Weights of a small GPT-style language model, trained from scratch on English Wikipedia: width 128.
Each number is 128 + 32 x the weight over the matrix's rms, rounded and kept within 0 to 255. Layers, rows and columns count from 0. Numbers have three digits each.

# layer 2 attention key, 96x128, rms 0.102, rows 91-95, columns 0-127
059183140119182052071132174104173097117115134167097112141115095149175170109135155147166192136142063149124088116100189139122146096096098139115140105114146167084047107162128173179180134120059147130063033118126034078108034106233174154153154093232138134123094072096143135109095241255193120086133034107150198089210138152170163183071123133158170137137106059115207169146222159245143063162167
155178218122169099184130088157087215119133105086100140119108201185206173129168136131088118108100134103112104149122071150183217076141047085137103106065110172253240143189092040126121123115172126135128112172135108113112130118119149100112186150130148115083146047147065037081121092225011099154141000124086194149000118156167103097171112162121042192131164126175043096136106101083165125136142
130134133140101131175151050073122063132101183165129117168120147155081172091092111177104159141155080140153156061151132139113086105173074085118167152088185092088130140167113147204224194215108136095120185211099164126138123106134063153121142140255000132144141217127116184135157051181078014078154131080185033091075189089124183107152136173142149122128204130203070169128000134134133082146104
214106133123094151214119138027033217146172124196108147179145172124140101093105113160114123106157128082044149168068151132120139017109122135126050147110098104141129127072096173005104131074072150157109228109129065236106176169166127222110171103194130160082171200168059006165155176140085172144131143098094099120245155096208103131091153158107152092186110163155200099113043036083095175084020
156127149122128124115227166113162155162125133147102134136117121060000121153126168134108083059098147120102163184096093108125129149122133221136077144075118130159147134160147122003193133146085126121222178182127255076163088121120196095157217127217086125070090089122111139146166103132144042137127045176149121089156068104108155066108123128092255076131195069126107112134222127138069155058232
# layer 2 attention query, 96x128, rms 0.106, rows 92-95, columns 0-127
198179203007148214150203177152089152153126200130080165200131116142174159134126052132074097221122158123180084112117041101205164116132134107076097104092086080160189172000088105180127202153103093130109153089130129113108115011116115051145136179137149190120093078219051086099182000228125110085137112143090195124215105158063186147151139131131174119083112160040180120187134168141119177140134
004095106056174087107124162131203119105104207111145135129140106203120090089086121137160198137120126124102167099055075077107082153077144059175191180152040115147130147070156115154130083024177182184135124220074102123138143138101178232137097115168095168128068159179048249042103131179139119159138122113167098000072153154090163038114156134061186222011254114151114125113076061118240077106088
152121148073113085184079124073074125134149138119099120193131009042172153127136144100042224141237105155216178095028087197121205025135150178227123125073083174159132143236073056097065057182168164168181184150140098186114152122184153132162110063165078154161096197102198058034162121138148104178043134155125088139193167068068026138114134020041143090091153111080120128174110098129141113117136
142096162120165033095161050165081079125136235066086143151200114080116127200192050153102040207192169133132163243163197225120054079198105121067128108159242111122210138141116109100160051097020137153165201022041079137101170117121157185196176236077182078079159152132111143153121138133173159133168178146079082034112086186068099087078103162088141212043248109152171177080146116103106122141098
# layer 2 attention value, 96x128, rms 0.109, rows 64-95, columns 0-127
136134141119134097035050139156165061079111151113096253102096139082127140142095125209087122207098127144136128107134188053096079123148158145148087111153069116123121150140099128155105142174088142071141169180194132177143128126097109212132143099177131216181107097118141126127029129163093159165078124097120114132140103126097087112082150129094149141143103070081104067255148154064125165151126
121152088132134162163153094188088077098111109114122170118148100116126119121133149079109130048107173102109177105119121142206169157126107162094086121161043070112176146054151090163142171127055135159173104060069123098110141098096106093159172110146080204172140123113117143089188127127216169107116142179047134088135127122172102133052132204151088147132152000113164053057108094119147153175109
061076106113049192120120144158093140125083131097106134178159161151142120130147093138176147064168101115158100140138127064135139109067161174130178092143114252141131172142141140096079149153168160114214184104036115117120096123217178095132147145157106156187192117113137131125196102145104097067194143046102131115111111157169094142136180150172131128127126152113147106178178170205105212213151
141154108121090076129149144138085092198076165111116078143118071096145158108081176188090085103110080115179199066086105217037123106255120125125136140159071197082125154081161171133063106176161027153073157095116168183158110130162194109129078097103100079132135125053127169145155147107124162148102095124080134141164095151088206155198188137151134146137142110142115143096134107082114091175114
057135128117094143071156143146101078147142146176210156121137000115160141051128149187117130104120135255073095144153132084208086093168116147110137050162184106094141104137142090128090052140146141145066163116089136092170134126110119142122156116147132168037183089187145107113171133148088161139150103135079110105168142109129147062088142103139187140114105255102130155085117113082109133135114
143032121140108103123171168124133132110188148125133123109115066177138157080150161181122177247126122000125073125184134079142136108180109172160159156096141159107126162124157107081122096154146107045122128140074138114138152070106120167148072193122104243115157114118167093175056135095104136116170125196132093098134161111141240171171050125183064108112122047101144134092100128171112149144135
144158059131100116191197149181174038088122144046164101183090160118159126036102169208089137146225157171161129104131143090103109088074190116157064142104206143058157186081168151141112131098136104026071131158138106134160109116105106159199133240129136108191151092092087152148196108119210145118090139199128053107161092165100134167116172123150147136095025097146095127174108187071091040116100
115072094136136104130072078099105111205167142084123097112143117096079130145139096048033150091135124185077024121118128014073125111133077143160134060175170178134183161139120097108159131019065161166085115153157115148128161138116165138152118088120097207151109124125175134195116101141157102211165115157143093131130133177094177112140134206100124151174146149138105145155121114123117112252136
155169127160177102069114140116129157115101155194116163148104100137151107151118169038108171071141073142206161162166147097154136122119159045173128148113091112125123156080117049060125185151131095159065112149194097132153134144240092245124135227118125070154123121115156141112127095133166100085129125225096115132131142130077151048185137129159128127031138161168114182108128137139124245229157
199055119129130058148061111134141031107073130112108145121199115134155135119120127127140044160149145153128144129123167177061132163126139062123152059158130052079143157140113094079129137192131110117163138131099055119164149129055121168106113187135124168127056098254152166172223175162138131194106131161133148106159101132131090195211180109093108139176132115175110138089153159188119149137125
143250157108056109170181153178094116128222124095131152145088036172169104121084099032114102176133109163104061141105135065079131119203134120094140175160117117087112165103117110126105168138207093045164124157139159190144131091093063138124121058152083118139123164102126216133170163151130110205160135119096084113138096120134097190051034098127127113104079166162146121189166144204064135137129
098093133123100142133134113123123116081127094138168162178100098224137094203150121220125193121118108070130161115255127119077164164150080084121111053184139123147110053159143054067172077117098032102098116131179125131124091172119082129116164050078080139138124159131064108095131139119153080092104123169072132161115149098140122116090222176113140109114123107150149138182155124105101091130153
129044155168093139110132145142113078104097104194087104168088181063156098117114173142125115197099194103150255203058166112102163103212149087151156157134134179092146150146131090149145121097153204111101139076089110052134159090146054159118090039115127095085133164094155120175161115123136118144101127150160108073129124118152174174057170101140153128064115172122112089147142152138116079197146
147102124124106154080091111104078146131000106097114059129111165169126111110140161167137186085144131221116022147076154200220124152218094193143115148110073116156104099137159163048161191084133104129073147103182119119132109133064128119156148152143152163087127135082118107099069144140143140169078133133134156123093136113158141146156118037179055118136177106153124203208115169103102157100121
125076114128188113129093074092116117134183163108106155138134159131128152179174162046153132128134125198126050180188095096160127108236029137148103070087104189115120090079184147153129190189220069131088124134117139124129168135189134137152151079143180190089157148081135190110159084130126145119129139194171164127121114164087064145121255141170172142148102153152151092178120153154151125077132
058155147105217134119152078175169162081127088077144076070165136119119150121136173223150124201158122151131148177148115172086131122106032233138188143126094120144116111097141076136172155121084123093170196136115110216113169145112158068185137161147164021173140121137101109110179103153211148183168126079202121172139144085112128161115162151142093116080169224123160129116121090152122148228132
124119054089152138069096121133155176144092129145156114142150151152124102119048131154130082110200092048158115184142143077160102133109032106127155096121084119123158158086136138136070052133132131188140109141046146130090127110102149144129142122151100101082087173040117122103175167111084132178099128235164168090100146107154050114194000153116125152104127191141139127211142162149114074104139
171085150077255160179221129082134148111117089204093146121193145151142081147072118082040172105134122080147136119203136152156114153136131190183138151135140078131110094159083167081131126194117214180113110109094141035112124108121120131108142196124159133112189165151164136097086153112121159185117121043059067173138140137099145155141133182168135099166130159125127098227145098123115032190149
113040093212249118151181180125118070136140161189105138146147119131139121087134155164124119075099127141081131050161117074227131115056091091155108136163081086080120118124132110138011135089078167106146164088146093160154132104099176131182117067178037026174109087144132179133111115109057113122157133150092130130134111146083193146149122017142096165172118146138128102161173150223102111136124
173118188147070134031181094107098225103221155145114091114139142123080062137133107208157080102105061076093202164112103070178086145055115126109106156145048128175139150069108152118192242136153096188102072126191162127118149160141100162124158162114167209129123083140140109066196082140128137132077113082176181199129163105170174120242132105120127143165154136124152031107101123082110023130159
168044112164209164130054146171129107145206135100150036136084088161125163123032170136151058147180153115133123132117116255135076120078141151069137112086146139119109133101133103157120079094205134112156125122145154068136119148240065183154085117129076215142173112189045173122105126107131101149104100138087093124092106110092137142105068066143197144111125162135143103161164087103174197160089
077086113135117158117248143137142142109000098126129093086083153094135175096065155000087122212146127064141108057135127120148138095093130152118153159162113106114132144162096128202126122093118011111104180126181092161155106124121140188129094131119103184137178153189097145065135140137124113150144165128161181143176118142143144158108189111169161115090136162139136076142163189132164136091131
118139084116181113178199108162174114121122161186116008092174115171156141178121146230096152162088176160129172075100113069109115168196137088165143201163155243114152143186116119105110186162106174170116165111116153139142108120193110131192104115146148228182110156119131145085057146118159090138134112135102095142165104142077006080094078113111091155115088213136141139081156131185175136055130
143061155124029118132255093136164133111150105125097112090070156101156183100137120103126128040073133213133160105102140180000149140122081111142100000156035088135081114142109100143117131102111211079125104123033153154108178113174108185131094211140107143098160176144132119143111146138144163025146134105108139138110124136101157118124048113136132168108070185135112136199138132144128115073121
117042093143127145112084131108158138064176163122106087134081136102104133097122163161150041083125128093072030150151095061132145109204218098106082142159121168150117144144065115087183129226101057169191079160091095181136142108106096121108062220137093044131087119106119089091081121148151159163120103041074192125135126123153066124045160101163182126090153178131093131088099151161146103155119
149103061128034128167189112144089069073108161098113212146160130138123134127118117102086128088077167163152172109195092044136109157167087124177097161099134139113122098106122107190167152136163244167155181083209087147139175161229076103118107188089117099091163112088111098135111145139157126179080122130155173126105088111140124228136060094046174092125138102117159190086121133128093129111154
136113174117131085072119122071110118142102119118128198075153088061125100128146131141161252097171114084105154108126105251155107154127174047170104194136130187116123111149128108172080158110082132115164124107084108126151121143137162100073165134137138152144079046128153114197116073093158103157194113242145128164093128115126077173062097169118187164057138222129145103227090148158060087132110
105000146138090173068110169133133156246143132107167189112111118162171094118114082158072153185102116255116091119146125165149129148133070153140106186099163196140131192159132172153173190113065146140110105114131112085100130128136096138070131159143083009136124159200123093081195154093142079178163141151062084129104118142121108129164163184087108135108118085125156120102122168146121133042154
145175093117197156177074122143119146136122124116146056123206185133137103144131107098140144171097080255123179144217142085078119139168149109075087108149159117114157128132096147126100133165050035054126130162155144061157154145192136107144115113132128130106125148192112067146109121127106122146122147085151176121106147131163133127164000173114186135159153113123152050163125102121102144143130
072018109127064125139124130195150154103122120107114192143126097146118170093163130043155121147142108203145154144129116151124128139074132185201164158143065080118137144132097135068141127120133082125138173179149132070093109114147124175223136084161161121108091087027047157162038141087084093102154116124138119174132103159153089128079130134177118174119154191147142120033119111148136064141148
114074116135169117170160109150066072058144101166080173028161162128157138131120074201181125079151127122095061143193143186130125134010139098134134156104172207123178174144160180120218117088128043141048151142085082136139117160093100124094133063136158174104083203072157156098186114141170170145095122123135156128141135131090182144103008140155173106134129149154084147113156134070104215138130
129131082138070140153128106118135124156117164158136123124148119066149135076120097126122165192082149107071123146113134213239143144115094122156133100246156126140135113170132111128113174161149101195093154202119146149123149100115051099148158142106199075130136190153047133084131144139145147128140106163196134143094142154112085063125074066155181126187100011124124119177142109207126134228087
# layer 2 attention output (transposed), 96x128, rms 0.109, rows 64-95, columns 0-127
129127169054131123051064118168182041093134146119093218114128162105175113126103116170103121161105086145169155107138168069110060067131140144168117142136083133065133149137132117151130123133057159115150142151164169179231135140065130234107147088158156235166119154135127137155050115128097175115124016120138150131146177096120090128099131140058112124141145096108124065247135108063141158172107
097167097097135170205150097189100096092084110128131139136142104124111105100106159091124145070132133090071146083129111120171141120140113159118096103143101107092158180082179068120138114092087142133189094099061094119154146102079154082133124104102079189138137111119151139112207123092214131089130119160078160123116153094150115123076148146127095121149139039131179063066109092150157124182126
067085121110076154127132133132097078124035133119117119177147130174146123094139099129146119089130115080167100139127145063111131138080149158112186070099109250138111182139152140111108179144184167112213165112046142118156087154201168099108128138172123133146138107126152136141153127119105098083199108051098120140069089167153097141135163149152131172128149160079149110202163133208073169192129
160151147059099111101142113116118038194101164122106052159131091102179121096110108150079079103112077131172164081107111187077093037229122150109182135139073189053124153101171150117090089147147039156131135138136190169251147112145197111127132104087146079123127170096054141149155107125127186156129000145112166110159147146116159141168169123112117131121160135142103145096120073079163120187116
063117150088098171084156142171109075175134144190237139131126028142135116054137122162147153098125101226103123147147114095181085069164088147106165083139185128060162056153178083129102066137159163157090169122119152087194110121092124158122137096126150176067145128177129135153153143143080150113177081132117117110143166105120148083093133105144186141091125227120159138080115101092109152148074
196047117145129137100152134098142146127181163118130116119157100197116145087153130135125195211148086005147111154204134081125126096186120186138141126097130182144139149148162096087122080131153112099117123116094147096149150064108114148155090152102153199145156123130110078161086107095104105104146082205143100105142197110098193155153050136134066098094147076081133137092149108137102177130115
120149128084098205141158117148189003127142130099134092229137174142159098012173109151111155134199107145135131125156170093118078000088168136134128141081170145000166170087193124130126106100109097083083072168158148127255105132091128137166171205098207112153130132121058130125169060098168164082142000189136125120193155162125115141101144129106123135106081126162111144167097150086110045119072
119085111177143118150075101098062124212181122090115119109109123117049148134143076074041163120158170186059089117127102053067165145137108155148127069132165137113144161121100084078149151049080134174088115159137114170142128128132152114161125092119121200140130101137186163189125108113142095211140114131159125145122132180115197104152135203115104166153157137131110148142129144122106109233092
129156136152163101070107112100100117125077153165108166123095112150146109159120157054139151086151101135152165191166169104135116115122153067143114138125093125140161152100141045070148187170116089153075118145166107128129126139239085203151179231123125083115111114114123184107154104130146118091138114203072141181153157123081134059185133134185145122068131151164112143120147146115149234216148
164070164072120086125085105102155048136101134127099100150181118158153131153198112115119078141162119145156152117121143148103079114106125081107172088150122074044183130125148075052130134197131130113157092124116069140224157155034124193129153159123154177152109135210101118158209083116089150137131025148127173080192178098133092195201145142072094109205191139161084160100132137180142135124103
147236163105089126144155112159117075131215133106122128158122086182186072151142078031089148143118065141144104145147130061138073073198074109086139169139128133049105168111151069116122139147177111082164109107157187156251143101064075146109169083143108112144109192116090152127147084153130111177125035101111082109135131126140099152079048118087112095105119169156130143168156125213043113128103
088108127136088124139097126141120160084103091108188139144105089206118129169159149231083173133072148084114153118241126136092129185134093097129111058206096111178126059130135072082144087133089017112093137105160084168066071162145091120101144072114064113089095147115098127113114155084143052135107160177059082160105162134140121129104199173096185153139142112104105115162170117116086111114132
139043188149097174105133122136158063083121113154067081203142178075153075167169147130143096161098128104168195218074162132103107050204154103137147145146151157061130150131128092125186139099133201096066104128120122070229185118144082165143127064106140123063127166110148119129156088114123145113131032150176140115133132130160160147079167115102119118099140157124148138121145142166077077198127
161109103148116143109105135126098171127001098094099063135072121136142145124129175163127183100121140199113065138099121164212147207186092167149083153118089135167150094131157143063147178085164114130094167079150108131054094156071147107128097155151149125127130126072125157115102135124141104153067217136159136113084107094113138155142134076188081102142160093135113172208152147104144171085104
138104108126187103139100094073110157129151125139106190119132153130075178142127145080141137127139128170088073167180107097131121162206062132141105065089114158136107085083217129154132169170194075142113140192100120146068147119183131117146151043164218163108140147121128168093152089120164176110081191151137132125105100151088094171098237137170142145162115144151144102170144152144158116106157
098144120143225160133152106170134165071123093085182088048136119104102153099106171213126094195175176142151167149146143147101172182099063190118182138141090124169124122115114095107181158111105121087142216122116097192073161139109151100163110159193169043175146080140147123095179112162225184141168179092209081168114101093112105168094148122111135111095148224099135148112127097141107160189146
133118065117146136093097124129093146129107141170155106151122129112129130133068105136151099103135140069126132181104134093148133191122018078142134076122110138162150151084100125164100087136111140153134139139048102138069118109096186142137071120141109088086116129057169150138174182118084129192084189221163168147089070102094106107165013113147153186116090164130169123199151154117095061079179
166065097112255122214213138081150166118094123188081162114165108136112122134073112138066148109118108086147121104175104170139123167146133158170117146158135096154146125178049143108108117168130197174107093094104120026081115138104104129090127181118132126131119128119170192103103175115143160158104206082050055152120116125087148149169124184169163099131121147114133135208154144090091041186112
149068147146183170102163101089152068173159195141080097183191141129164095080172130150111103091129141141122130037168149056233080048096117099166143141135085095032113146143193106128002128095085149120124106095138165147226144094116165156151146074151054047172126148167130136121151098061059143100153011158103153086129147117106175151141130047084112154130126170142149101144148139202121153159094
185124144181099053090194130141068226096147114138136133083101104143044126177086141232138117123112098103101158146123104086132142219079139127119093118136095120222085156072052133137169167122193068154104129098137131109000112136158071118125121131114138174129108029132169134106155148179140110140084255104180136179126098109114162136193143082162134122130122107126124030135127154080162046135144
096068139115168176099076129156141055169202121117144055154104125186151095111095122115159080123186160112151130144112152237183086070111130158078154121098145174079146151112188081144127075105149144101118068107145161083203132145185058146162151136145053248100154163175027145131121055106145141156110049120099092123102115090129116139109084111141163128122120154143138111170155095100177158117115
076090125111111187114222169126118094110017118121127098091134153110190120127109145000075110198129137055155106083151158115162101066102115149128143143154114124103098133176124119155155116130105049096094192118198125139201106129101150168116117113081129174126162172205076130120144127117130150166148053136174185157170086120150131101125182089139136099121163172138116078152142150140138120068103
126139085087153136193189092144160091191143169194138008121175161175191106161118126199101150139099157135133151096106133069115100103195139104154152175134138196051157132179140113115124164154068155160086128109103164128228081123194121149124107130138168223166114177123141126057075106070162101127156027140120094141188131118128029070116094109073055150137093188164104117101139081165160128075124
149092127133038129121245087112175144108167106134101111089094129120131181093129110082108135055108139198109174093113114168015115122146062111120104000148054097106109092165120088153135118084093173090132105108082160130162187128146104157112102202134133143142154159140116093119114118166162178011111096132085116116098123128102176099123065101119130160155097154081136124186141151168128128077129
123064102124121167096112127115191129066185168116087087098082116098105152092130157188162086120101096118082047144136084050134138110187183111094084122163114159143115145139055123121195098185113073164206075149115084158125202097097103118089071205123086068127094120119093106120077145166137129162113151065102193108129140149136068112076161098183193109085169179133100105093100197163175112166116
128110098070052189160188094121112055094120158098120168157155149150172139116134116098087117111122144174143190121200135054160098086152103137171149148106109123061151103110129091166160155152134243172150134101177122162215177161237049134107137173091121102087135144122103130129152124123150138171107028137179163110141141106157116220135092153052117083132165088148151160116109112129110112130111
165143159102118116070134109069112130156127135115130198056144128064087117144135129121154190105198132121109144115113117215141140170141175071125094184164119170101127151185127120153085130115109121145167100120087145142130157118152171102068169134103111150126108036123137132190129110106164115123165120255187139127089187096128105198094131167092136138038119211111129105201110163172089103115109
147015120146094158082098178131130139227114140127184187113132118132145100152110100153103129161088090212111077156123129157134131147143053156134092153086153162157140192157131170151165188116092139145123107149139091086127130100120113118074129150117074024155125094189172109087181135137145086182177134169065056146135082141129101134162163171081118114110086075124174098106115138129122123052146
138160060151197142180062152171096147105082126140144083109149180118120147127106115101130106179105128255131184137204160101096163187170167109080094093114172120169106154153069154141110114121098046108127167129121129044083114080170142114119103126104119124098108103165116090150149141136094106137084186091127169105092124121113126143140018139129187146150128106118155062169145146141095130147124
143032083117111142121108121188128093089128126101115179155095097141148156098114136062128144103118144174147159117143133138212122092097112178178192167126066087068107146153090151079163148114144081086140194188139133072173124145146124129173148110135165127126097039046115132141053114110099103086142108108112117138166119160118083125068110134125107177163173182127122092056135109175120083128153
103092145133126158210143103135079050100149118141056139017149182117177136165178093180155129058150119118083116144175136168146086068045140112152159167085123195077154169161176172096213099088160062131095109134106066148219112158104093117098147086123147193124117198104157137087226129121136167150127037120124185069137160138112176153097055144097161135105121144179074137113131169075104203101114
114114104109097111150140104122136135166120162132142132107153132070128137098131114140111149163097105122092122161100112192219135158094085118171125132227149121111128128189139118114088158149150094172084168164121126155141150089110044089140149106098199076151126182156077133101130153117136120104175129154200120090072167178149089078104069085164167123157107042149157134160113121186133142253117
# layer 2 MLP gate, 320x128, rms 0.0862, rows 0-11, columns 0-127
088135087135138105173159142104180123129168030137119157161098119119149220125131138172136155152120102162134099153146035161140142131111106147116129117072101118156123097128170109179111151130132102131093105144129075134128208170130168189143100106109105128100177100116138133178048105072141107136103159085073164104166182122133146148173111155193087117161102105188135145139129126111077147111104
102163124129175110106081160197137149093136140089089139108055090116053170114146136150075168052184120103135096065112143133127143112171107182142111174118119160146077124099079107150095204095124116166136096148101135154125137130192052202126164116093110150136113064172161163085110134182068108105177127083135069129096198165150154108157154127152062103150131113111097142099110143143181107121131
163127125163096102176141204129116198084102144117106088083025097102136152135144137132122132216145155110075154086167098070116142150118104114101165153163178139089144161122092171097146129083135120176161208072062128139158082124145126109086124154134137166134133141127117115143116118104095098090134202122111081106137107137129102159112141143127077138065120122089160122118127098156145189134095
100142183109123108128138111126154164116123164156126165126106108140118154141167129098134216111066112124105124157151117142098149165161106152200041112096165110151112105112079116131147133136125149152152156127106096122168145090104170149099103122197122084121151147115107046120100151120159136074116100099120140144134114147131177172109120044126117138113131213187110153118172116133081083150112
095096085105143122149111140170190142173152102139163104122099071135160184153126109141113117119107064120131137080180164126172170029140106111091146166155152055160147054161127149142174100132114114185128087147136129120127135137118120059071163121136163116152076177115133159127099110182132128060081215115129152129116099134074118128131128169117085166071130103099149157131167167145137185113058
118114130089204140141078083147118165099080135106074132111132071102190120154140142181095123143120036127128096131193116151155140096162135073102099098113122100229162132129071117146097085132208157161131119167161041192158082150158140096102066172209087169112151125138100131124136069150100090075149114174178139157184132139085100132180141093105092070103137100073110114114134083189091113093113
081161122103176107138089130117081091147139174140083115103100135128117113091151137156089098135089150140128131169148161174103147170088097129162095108073144144181148111167121140106081194144155111142077123075105111146122115150132152141126165151093098162114195180088149162176118076098088138164133134138101114149117100118153177160150095116077106085142095173109150088172087078207143156145079
112135171114107147111146095177135144081100152166096134111122113105136167165101140124126229129052114177108077161092128121112164090204176094179115088102133103122072135178154122175185117126197153129150093118097073073116131184080121121136122121163083111163088116149068162108155136155128108105093138143124068174105143098087159099169107124109149158170129116142088120127073108143120141122095
108125062100135133111124153153137118141135120103168128114126129118127164124182139133154085101169067099161147057147127087148153153138095125067093128115110129136104098187113126125106117155135117121134114170109108131094153091134102104127170147174151168171102109131234128059127154206098131085103143143187133176123112152160152107159145144150127171166106140179142146123097098132114109138134
175138139154108138177161175101060221149101191107117131142088079145155098153065044163089146170158097136104154174070099103178180162099108172084175211101158134128125109164116093088146130129169135147091143098078124151145163151115144070083116198107124155157139166131163059078123136163151144095161138178177126147146115163125130160130133159076109135131100150101111185181104147189142111173051
144145113126187115166117152069141166154156154137102118129054081105094111109110169136140115075178109136226072135144070156122129152118076174186180123135136081144116184130148089110094161159117194128083134129109086126125147170137151122098159174151190136135109162142170144218132154145148125110125136165120184028056151148171103102113162126140148137161138169125129094157128195097156136090188
109121107134188135148129124142144117124105125104098119115157065106118111070131176109136122078124131104078176152147116162118086118074128174069115109106182108153130166159151124081128091142134118215164139166161107111162122117146108052112122165175160078062165118117138180116116168153151142080090174121096094129181097142137112152158082149100078124184122184180099153078126105128142079095162
# layer 2 MLP up, 320x128, rms 0.0859, rows 0-11, columns 0-127
145120085064105101067117115138104084169076159125048074123115153146123139168102119114149083164120138111129095145085139125138085082119141144134176128139127059198128135164131187111149140187078156142129077150129125108124162118141165152157110172171088155144133116128143156071112185131183131138082171120110085092093113137111165044095138156105150149111117165061150132139149119140115117105102
104116055144118139120173087134098166213080136104117196117119111072100170115162059162075146128155165103064080174111106133130156130188148130084146046133134108117131130106072121119070115157120078143140115109132153115100127061163105091127117134112141121154134174092202113131151121110121158158183103075158123072085105121104122133144148180183176136101112089106102163160115121125154139101149
096100135141152129111100151130159140120097087112097123149119057086157109127147129095116211120201092143142168178135103108136127098138181114159138164179178096145141136101103141155115193142126165134204109104170135208166087159096139114125125140083100129097173151187125104119103067071135141103144140157127152119173116157120151124110174121163104122162145133181125124138109138055193088161104
094166112071119145135107107119091095176127126174084108118103117124192125121078105159132129090138157150145088153103129073128172130162184135119179119143074088186202162144105152139129120188135141110082153144104093107101146118138097138119124088153143170152160126114087106081127179183147131135153109153131138120094135144124151145170155141128106118104191086089146128147159097184115130142091
116123145201121167104174159129148134124170053124183150141125084072141161107184128119129137207074086108068158115143166128137154074086124107168159109122150118133123070106063175144117151095093104147060083154095125052140125200109174119100119143098177138146174121125149133160124156186101142095073149133176132169089095132087147151149062119157089182156139140124107133148115116139121159145103
140115139043176122080098107147133110040077107164135141123147072072162104154127132185120119135149164153108054164202127182190179114164124065133079093112092095190209140115150132161140139123170194163124159182111087184112036071176089107107195171226070142132133142134117151127139140203077163131093088149151079195148101082124153092087157150106108090130132101057058116146105039129138115129141
195163100114089063121128133132118131142104115132173099092103168143148042149162114116157134079135151146127176162183066148113133135082093130110129129125149118113121152137151168107096134127143166182156146073091171111129129099071168097141098086144181161104087105114125142176127160121125151131122165157164145042141080110097145119107152197078167121101111101111156109083125169113112100138146
136112137130110130097100127153153131078092157146082112201131148125134103136141142195108129045115145124063095111150105092079203144073088101157139121145120079146122114107114137165119120178165136079122055125119133177124117135124136123174101077200144152161122124159129090102133069142080128132143095112092151155141096155116127133089110084105122105102070168125105162083162097127086105116102
154147089179085133107167079170115162128151123141089116141141143153178156116162156141110130160124161105112139115093146111198120086147111093127135061104096103130143111105093110120145125142110120151116122114126101141099079148131100141115148193157138171082160143147094163141180115166123102189130123094096184156137149127099138156128180162140111202154102154072184178127134135089124141106111
095102184097079086237154128146024000144115150113131144174114080091175137119111116142073112151095129057126139120142110130163133122114146093091092114073188129095174119185139089187121182113110162125140132121134122118146098132101127124093125140143170141091138146138128085170117147085129126124155130157085139146089057089116135117113149059152092133142159144012156083151148137179089104111122
079116129158100138109166100171097100151141074082147101171152172118124121166073114156145066171111128191162135090169127146175154111149132067160125186130168115155179152149106198118141140122148046108094070166087160150182094088085078097153161119103055139115130129098133066114138116116170184101071127134157153145123108144103173174126142109106073057075111123095135131130178095200173145165104
083145165119151129137187137114161076163088170124146123122109097153105081119120131121197081103167145178127187132154116137142142144180144157117150126150147147167142164082144134122166097085089120144141126125160125184113152071119143094101167119098109160151126105137113151120131133094060121141122068099186151101093200182172168104105166127143107147151137071169125183200124084150116050124166
# layer 2 MLP down (transposed), 320x128, rms 0.114, rows 0-11, columns 0-127
078148135172131109125074104107142122124183142090184196106105161101131192103153113144123134131112109087136160107168057152098207174113140076162162158099072134118151092136083066096155091070161124071100160111134097151120140158122139081144107107154134090166162155074113118134148111076139101121147144088092122152123155138120099194122150088143182124154155183158055142147158091128074139113127
158090150145108090147132125100106137101156078120165124106117154172141146210121143137128124136161121123148166066132133185145105151072122102145137203098157111138105116110156101122104180107151152152079121099144066159136065204166080155183149085118072135100107073176089150141122100154183118144140111166100137148204083144122149145112064149082126145135153111168132100094165140118113114189091
131176135113095135068095143115195091195146122154171169160117159136120131171173040141159086138128096135135114216150177167152132122119108118098141077131095133108103136138181135156177139140143100162119133163168089129101162113140094074114190079128155174083151133110036132134146143158202136126093100103103098108149130153172080072107136158112115112134091087192128138173171140074155108165142
167120128141086152047180116113166136074126091057126096120130115115125138163122140117127105159151168117128193112160132161105039093096111154110105095147109151143123101142109168152138137126146098128088141149160154110180165160188146145160181099089122085101138120144135140177113060103105113150071159119131123134172150106158117113121180130135148132115122169121114123069130103109076094100091
219109225139150138138160106115175097104165138144164121073123078133126146139134058132111224157140170155145134092141158170136191177138132185120103069127165096160153055112124136103152079150130111104158096147117180129105132109128129174125128126142121104111140102097124102129124142165114109141073087098105126181117078142098104110123030108151107113175175166118151130133114066150115135075111
197120133150139156086111142138204145063133166156157176157177089130092131130101102109166156133191064150105090159065108191117104081213169148133125147120181195121130118088114123072222124064131141133135132097156148075139099091098084184179149123033064114133166121162219197140112152126114104123119074100136111109180059117164069107115127113125135140163125086128118145110106093062127161146143
090106159135113160050164157139084133156107111114090145164125113081103148123102114131117107162162161100114132131097110123129062134097198174139090161133180110147145140108094097121151130128169098128045153119121129082127112161111123175126166122102129143157140120167144105136145139141106091173157153136126147183080157113150155147151121062143119101132092183121111148177084097131138239156116
120121136170119162106161184143156169085159109161167170142124155115076141114162070115124156169186098095136125130083184152104116123177151136103113135162155194135144113187121118049174095082137153196140146133156117088127104141089122116186200108166093123109135120148183167120156180129124172093095102126181143124148178112115120115123150112170135145182148062122082113135138152102117123104119
101100156105142133161143161079147113078135144140138062133128142145100117139134112133138122099142111168154138085126115117107174209123157159130146171124106133106109151106163087141095119096127095116114142192084154120145114151139161185139147079119134131166110104126177149093092113098165158095081141097149176182159125160118099119136052142085149071132125114159054167140134108101106099097123
115189135139115105199143179125073174161112148133151068138084113139172067170083032115140175161207143071145088202105121088149198148096137155090184174099142181109153138069102108116166114119148162155132115127081129098125148085111140075146124123122116169167142195144147121106116154094127144073146113131091112187091097162170101165118132114119109156090066140124093164153099137184194103165133
163107121108136088153129126088115125187127144168100099086122140143117100089165146054164177076118122126118128176097173148135097097112103167054202150140090158137148156094044092176134124143107131129125123202156142076126132152152189171150113084121133073162146070133155144148111102122139155076111151153152175160080134127147126116096113185090166114193116141153160151128155098186071126117208
146173077136075134101108087100135165135127096138152122097100136135127114202133125117099165161133124092171118121085123094107188166144122106160142106145084161099117135147109110176091123083088166075125129089090141135136112181193135197170148097120082187146097108097147115143098109141078146199143120184181146160093184139110141120098151094149151140097103078103159085169141167099128214140091